Weights of a small transformer language model.
Size: width 896, vocabulary 16384.
Training: a variant of Muon for these matrices, 1195M tokens, 9118 steps.
Each number is 128 + 32 x the weight over the matrix's rms, rounded and kept within 0 to 255. Layers, rows and columns count from 0.

# layer 4 MLP down (transposed), 3584x896, rms 0.0296, rows 2641-2653, columns 512-639
[[172  63 169 185  97  95  95  88 103 174 125 117 195 150 133 123  83 157 117 154 168 166  94 189  61 155 179 141 118 136 192 103 103 158 140 168 144  89  71 125 110 121 160 137 134 163 126 134 213 173 104 164 122 146 141  89 174 154 152 122 111 152 107 141 128  76 145 128 164 197 172 155 143 124 122 119   3 135  98 102 119 159 129 142 153 144 166 128  93 116 148 136 133 127  90 203  83 150 106 145 166 113 157 218 104 129 142 118 151 136 129  84 190 102 167 123 127 120  87  95 152  93  71 114 122 132 197  70]
 [131 147 128 143  50  85 130 133 134 144 126 181 152 138 105 132 161 118 192 131 122 110 150 133 150 120 155 127 182 147 133 106 164 140 110 141 148 101 129 153 158 129 144  91 102  97  97 120 109 111 119 124 163  71 104 149 169 128  91 158 160 186  69 142 142 153 107 115 117 146 143 133 130 147 102 156 148 140 129 141  92 157  76 173 137 116 100 108 119 138 142 129  86 136 141 149 141  99 104 126 116 222 154 147 132 132  82 134 116  44 104 132 171 181 145 124 150 140 144 111 124   0 134 131 103  99 189 135]
 [ 64 168  81 105  67 176 121 106 151 115 162 129  96  90 138 135 128 132 109 166 153 141 154 167 119 169 147 145  82 137 187 101  92 179  97 140 140 130 123 150 107 158 169 134 102  79  94 142 144  77  89 104 109 205 159  78 135 160 146 124 120 156 130 100 184 120 106 104 151 151 139 144 161 140 202 125  91 101 123 146 124 114 145 112 137 155  99 161  54 129 141 142 141 155 176 144  90 125 112 115 114 181 173  84 147 110  95 110 122  93 123 117 140  58 117 111 144 142 151 127  98 155 179 172  80 129 138 103]
 [124  94 104 147 138  89  32  58  31 112  86 134 155 132  25 148 119 120 137 130 160 104 105 107 191 110 134 200  85 134 144  76 132  94  83 146 117 120 107 156 114 181 154 123 114 145 143  59 109 114 155 115 121 193 154 157 108 156 105 119 100  98 161 135  54 105 129  52 153 152 102 156 120  97 141 119 107  57 127 144 124 129 160 191  93 166  97  98  97 122  96 191 188 142 145 118 109 117 131 110 199 173 127 102 126 150 228 122 113  75 128  70 143 143  76 180 120 170 131 152  76 113 134 113 192 122 138 124]
 [117 153 136 118 101 114 121 150  70  88 171 127 106 107 123 137  75  90 188 141 112 144  86  44  96 151  96 151 130 127 102 142 140 156  98 136 154 166 165 105  96 122 107 165 149 117 170 135 137 160 125 170 188 120 120 138 126  98 159  98  78 159  56 154  80  99 177 143 125 102 100  99 154 147 116 122 140 113 112  71 177 191 136  94  47  87 140 174 138 137 142 150  87 131 166 179 110 113 130 117 124 150  79  93  75 152 161  80 116 117 176 133  94 158 126 118 180 166 145 155  71 123  57  87 171  94 116 119]
 [109 109 137  99 125 169 102 118  83 111 114 145 159 149 114 114 128 127 143 127 106 160  94 104  82 119  65 182  58 154 109 149  68  28  90 141 127 173 150 117 156 215  69 103 155 172 153 139 153 122 143 102 130 116 116  91 111  51  86 145 170 180 147 152 112 168 106  75  93 102 133 101  93 183 148 147 163 155 122 127 103 107 134 131  85 116 140 109 143 143 115  96 143  50 137 122 109  75 151  80 100 144  72 162 146 137 128 172 115  53  70 153 122 156 144 153  76  90  94  81 135 139 138 112 129 168  95 132]
 [113 139 190  54  80 158 140 146 169 148 111 114 182 118 129  89 120 129 184 112 152 161 123 122 115 112 135 143 119 155 115 157 134  98 175  86 115 110 114  75 195 108 115 134  84  92 136 109 142 109  95 159 136 156  97 134 153  96 140 155  99 154 149 109 159  65  90 191 121  74 142 146 153 122 128  89 122  68 112 126 123 140  99  83  68  75 101 139  97 113 140 231 187 127  87 115  87  82 113 140  97 109 114 129 120 152 110 178  69  79 192 118 159 118 205 174  93 139 111 158 114 159 133 130 190 128 136 201]
 [100  88 142 113 148 224 144 153  74 125 148 113 114  91  77 113  88  98 145 194 147 116 144 123 140  66 153  96 128 109 119  74  97 121  84 120 165 143 115 134 154 152  14 162 152  93 131  71 141 142 139 132 181  78 140 136  76 160 150 179 107  84 135 130 165 126 101 123  92 117  90 100 139 155 171 161  61 167 132  71  66 129 190  84  89 106  54 158 132 203  69 115 142 111 137  76 100 151 165 153 138 164 144 142 182 168 174 121 124  94 144 128 153 115 112 177  66 126 169 123 154  88 112  93 133  57 133  86]
 [103 125 125 162 191 104 232 109 175  82 174 133 160  82 183 100 127 145 224  87 137 100 150 113 191 144 124 162 126  11 169 126 100 208 106 115 163 105 118 135 128  99 112 139 184 120 123  93  88 134 187 152  93  85 174 165 125  93 108 141 164 159 126 132 206 107 157  93 117 193 121 145 198 110 117 174 110 121 158 166 123 116 147 148 173 145 100 168 147 127  96  95  89  93 144 106 136 139 158 175 143 117 164 122 154 130 140 149 141  82 116  80 119  78 176 106 167 126  68 114  86 122  95 155 134  50 182 109]
 [170  32 180 143 100  97 103 144 122 134 158 171 152 140 168 134 131 126 108 156  68 128  93 102 176 150 139  33 123 132 148 136 108 130 103 186  53 159  90 165 173 122 155 121 146  84 110 169  72 133 107 181 139 134 103 141 156 162 124 118  60 171 138  92  89 102 173 119 117 167  87 110 142  98 155 134 145  67 166  90 145 129 108 202 111  46 140 138 102  90 224  93  52 126 101 101 153  73  97  86 110 123 159 122  90 197  74  93 136 112 112 115 141 154  95 142 196 129 181 128  50  54 125 128  79 106 123 130]
 [ 99 130 162 100 135 125 124 167 142 147 152 109  93 124 156 108 115  94 153 145 140 146 148 114 159 167 144 136 132 122 131 131 122 135  94 115 127 140 190 179 134  85 118 205 159 147 151 162 132 135 141 152  83 150 170 138 162 128 117  98 167 112 143 143 118 165 154 116 171 100 136 125 154 164 140 115 146 189 135 145 105 110 145 119 132 135  96 104  82 133 107 120 101 145 106 105 127 151 126  99 107 169 159 105 135  58 121 145 108 113 122 121 123 127 143 126 144 127 146 167 164 133 113  72 119 103  91 119]
 [ 93  95  96 194 151 165 138  88  97 178 170 125 179  89  85 137 143 148 124 113 169 116 105  87 193  95 145 133 158 145 118 181 122 144 162 137 143 135 136 108 112  33  97 140 113 159 161 142 110 112 171 118 140 147 146  86 100 144 127  86 138 122 113 184 167 105 126 155 105 118 169 125 123 144 104  80 105 139 157  88 158 169 124 112 106  70 190 110 175 193 106 102 111  71  94 102 152 103  80 179  62  39 105 163 155  83 126 145  80 191 144 154 114 195  41 114 109 108 195 156 126 121 111  79 142  71  85 132]
 [147 204 124 135 119 124 138 122 137 113 145 159 127 111  99 125 205  87  59 149 154 197 159 140 169 214 130 131  77 143 119 116 114 138 197 135  75  87 101  67 116 145 127 173 143 118 166 166 134 146 119 158  86 117 113 129 122 107 130  77 141  99 119 165 167 144 167  97 142  90  94 141 174 132 112  78 168 132 117 157  95 153 203 180  85  99 151 107 112 144 149 102 138 163 169 147  83 117 113 127  84 110 119 143 110 148 141 115 146 146 170 153 106 107 137 134 129 129 144 127  96 106 139 135 124 151 118 123]]
# layer 4 MLP up, 3584x896, rms 0.0252, rows 2642-2653, columns 512-639
[[128 130 130 116 170 126 131  93 150 164  92 128 170  91 206 134 110 143 106 133 152 148 131  97  84 144 112 131 110 160 164 123 128 154  65 162 133 137 117 153 192 139 127 109 137  74 131  99 152 113  98 153 112 139 140 132 124 169  77 148 142 146 154 140 161 126 139 123 147 132 112 124 174 122  67 130 110 106  67 149 100 147 100 124 178 183 125 115 135 157 110 102 136 137  94 139 158 148 131  81 166 100 133  96 102  71 202 124 162 183 190 165 146 106 150  96  45 146 133 138 111 128  76 162  82 124 152 132]
 [157 147 102 160 151 123 150 120 112 112 162 118 120 103 173 144 138 135  54 112 166  57  96 173 165  54 205 160 164 153 148 148  70 113 101 136 148  96 153  74 165 111  62 114 141 101 156 148 135 122 134 139 183 101 109 149 100 160 160 108 164  60 152 173  74 111 154 142 161 135 154  78 163 100 146 166 129 124 154 138 189  89 135 191 153  98 118 146 129 142 167 135 103 113 135 185  83 139  91  87 145 124 153 124 125 107  98 106 181 169 147 130 145 120 133 136 116 123 121 153 135  89 207 124  61 108 126 104]
 [189 141 109 133 141 135  85 133 150  89 101 119  75 169 145 156 136 167  60 110 134 117 133 153  94 149 122 107 107 129  95 155 126 161 122 110 109 155 165 172  55 178  93 122 120 109 110 147 135  99 111 118 152 141 123 103 163 108 152 190  83 174 137 142 179 126 141 140 167 125 110 119 120 142  95  80 118 120 155 147 119 114 133 132 115 136 129 124 120  89 123 141 195 137 114 145  82 108 150 105  99  96 120  75 128   2  97 130 186 112  75 156  75 155 105  92 101  62 156  91 139  93 145  62 102 129 181  83]
 [ 89  97 140 178 160 210 129  72 197 142  81 131  67 135 169  67  53 112 105 148 141 150 104 128 139 101 170  99 149 137 189 106 175 118 163 133  50 156 200 100 205 144  71 100 131 160  96 191 179 104  74 110  98 167 135 120 124 123 116 143  89 110  99 119 107 142  29 115 140 121 163 123 158 148 116 117 112 122 192 139  77 126  78  83 179 120 118  84  88  91 110 126 132 122 131 147 159 145 178  92  25 168  64 125 147  98  92 153 131 152 148 110 105 123 184 147 167 116 125 128  63 167 178 175 132 186 126 157]
 [137 109  66  98 137  98 140 114 168  93 119 153 157 140 133 159  99  54 165 184 138 109 101 159 127 130  80 151 204  82 172 111  99 131 149 138 136 133 162 118  94 146 119 188 134 135 124 116  89 119 189 166 106 154 129 182  42 197  96 123  97 117 186 118 131 138 153 153 170  51 111 169 119  84  94 170 101 191 119 148 113 114 207 119 149 132 144 166 151 172 191 143 102 151  61  56 133 140 132 149 118 213 146 135 109  73 162 108 112 117 103 141 185 135  98 161  71  85 132 130 106 131 162 177 102 117 134 116]
 [131 144 107 108 143 140 100 106 193 121 147 134  80  77 115 187  22 136 160 186 124  71 159 101 138 112  92 142 178 110 127 175 172  94 176 102 118 147 132 161 174  29 111 137 157 131 140 134 137 138  84  89 185 129 131 127  93 234 169 131 147  72 107 158 182  98 145  76 145 120  96  88 113 154 198 145 179 146 113 105 123 103  88 170 123 101  77 142  65 147 100 104 132  88  76 171  96 138 127  68 163 141 135 169 168 101  76 112 164 168 107 153 167 130  55 150 125 125  93 126 140  95 201 127 131 143 102 137]
 [108  94 126 112 126 161 175 111 147 114 123 132 156 121 147 101 134 104 146  96 175  70 100 106 150 116 117  52  92  77 129 136 125 112 143 139 111 111 120 155 117 141 200 153 175  62 136 125 115 102  30 151 115 150 147 194 154 146  73 132 110 133 149 157 115 143 168 159 127 200 202 119 110 101  97 103 133 106 206 111  74 139 146 144 170 116  85 132 142 126  91 175  61 162  73  97 136 118 100 139 123 139  89 137 131 146 139  61 172 148 125 117 120 113 170 102 157  87 120  96 122 103 189 133 141 104  67 161]
 [177 150 115  99  96 106 138 123 121  80  88  83 125 142  86  94 121 144 154 164 101 166 118 131 148 109 119 158 119 118  99 110 112 137 126 170 152 132 135  85 116  75  89 129 117 194 113 103 150 145 121 104 141 107 160 161 147 139 126 149 113 124 146 161 152 164 167 150  93  85 117 175  68 135 141  40 153 161  83  50 113 127  45 189  90 129 113 102 188 146 105 167 173  47 135  99 165 140 158 179 179 116 127 112 117  77 124 132 108 189 152 110 105 216 171 132 165 177 112 168  87 142 121  93 127 141  56 127]
 [117 181 178 101 106 113  94 170 154 123  76 168 150 112  57 105  82  97 138 101  95  87 109 119 155 104 130   0 133 122 133 168  82 111 115 176  80 159 182 211 102 193  90 158  92  84 110 147 136 131 151 117 192 101  86 129 125 131 134 161 154 117 115 113 171  98 105 124 110  78 209  99 111 153  46 200 119 147 164  90 166 139 142 185 139 141 123 121 177  56  61 125 167 108 121  64 105 154 123 141 181 102 156 116 109 101 146 183 192 134 157 175 104  89  46 117 104 170 109 102 171 180  82  71 106 165 153  95]
 [117 147 132  91 113 104 196 108 161 109 118 125 136 195 115 153 157 174 123  79  80  94 114 135 105 133  90 121 118 152 154 141 140 122  99 163 113  99 123 141 153 125 140 112 174 138  98 146 169 143 149 133 152 121 115 128 146 118  71 159 146 215 158 134 138 148 115 123 101 115  88 136 113 147  98  73 107 117 119 132 134 153 151 143 108 114 107 123 157 174 117 101 169 125 119 128 175 152 112 133 150 143 134  91 142 175 110 130 147 114 103 176 121 149 126 140 159 173 157 125 107 128 123 119 116 149 149 159]
 [176 199 108 152 136 102 105 198 148  83 138 134 130  72 107 119  92  90 134 101 110 116 123 137 123 125 115  87 143 130 171 101 151 151 143  98 131 146 133 121 196 165 159  91  80 183  78 152 142 144 159  82 142 145 116  62 100 100 169  97 138 114 115 141 137 152 174 164 172 154 108  99 135 159 107 138 142  66  92 163 113 122  84 136  51  95 128 160 194  67 142 105 112  87  99 111 181  86 203  69 154 174 166 129 138 133 120  87 143 111 122 125 147  81 162 161 132 124  79 196 117 119  68 155 176 149 135 117]
 [149  85 116 161  54 150  88 137 117 199 159 117 106 121 101 103  91 181 131  95  96 143 125 135 154 147 206 116 176  66 170  98 140 170 100 176 122 115 149 103 106 169  71 124  91  68 131 142 143 125 207 145 127 106 129 114 204 199 143 128 116  89 151  67 181  90 130  94 123 109 100 137 102 159 113 140 125 101 124 146 123 150 135  93  98  54  52 136 105 142 117 101  97 136 125 149 134 149 111  72 164 113  93 114  82 160 140 113 144 142  80 138 149 114  56 125 110 144 117 143  95 165 141 143 101  82 136 147]]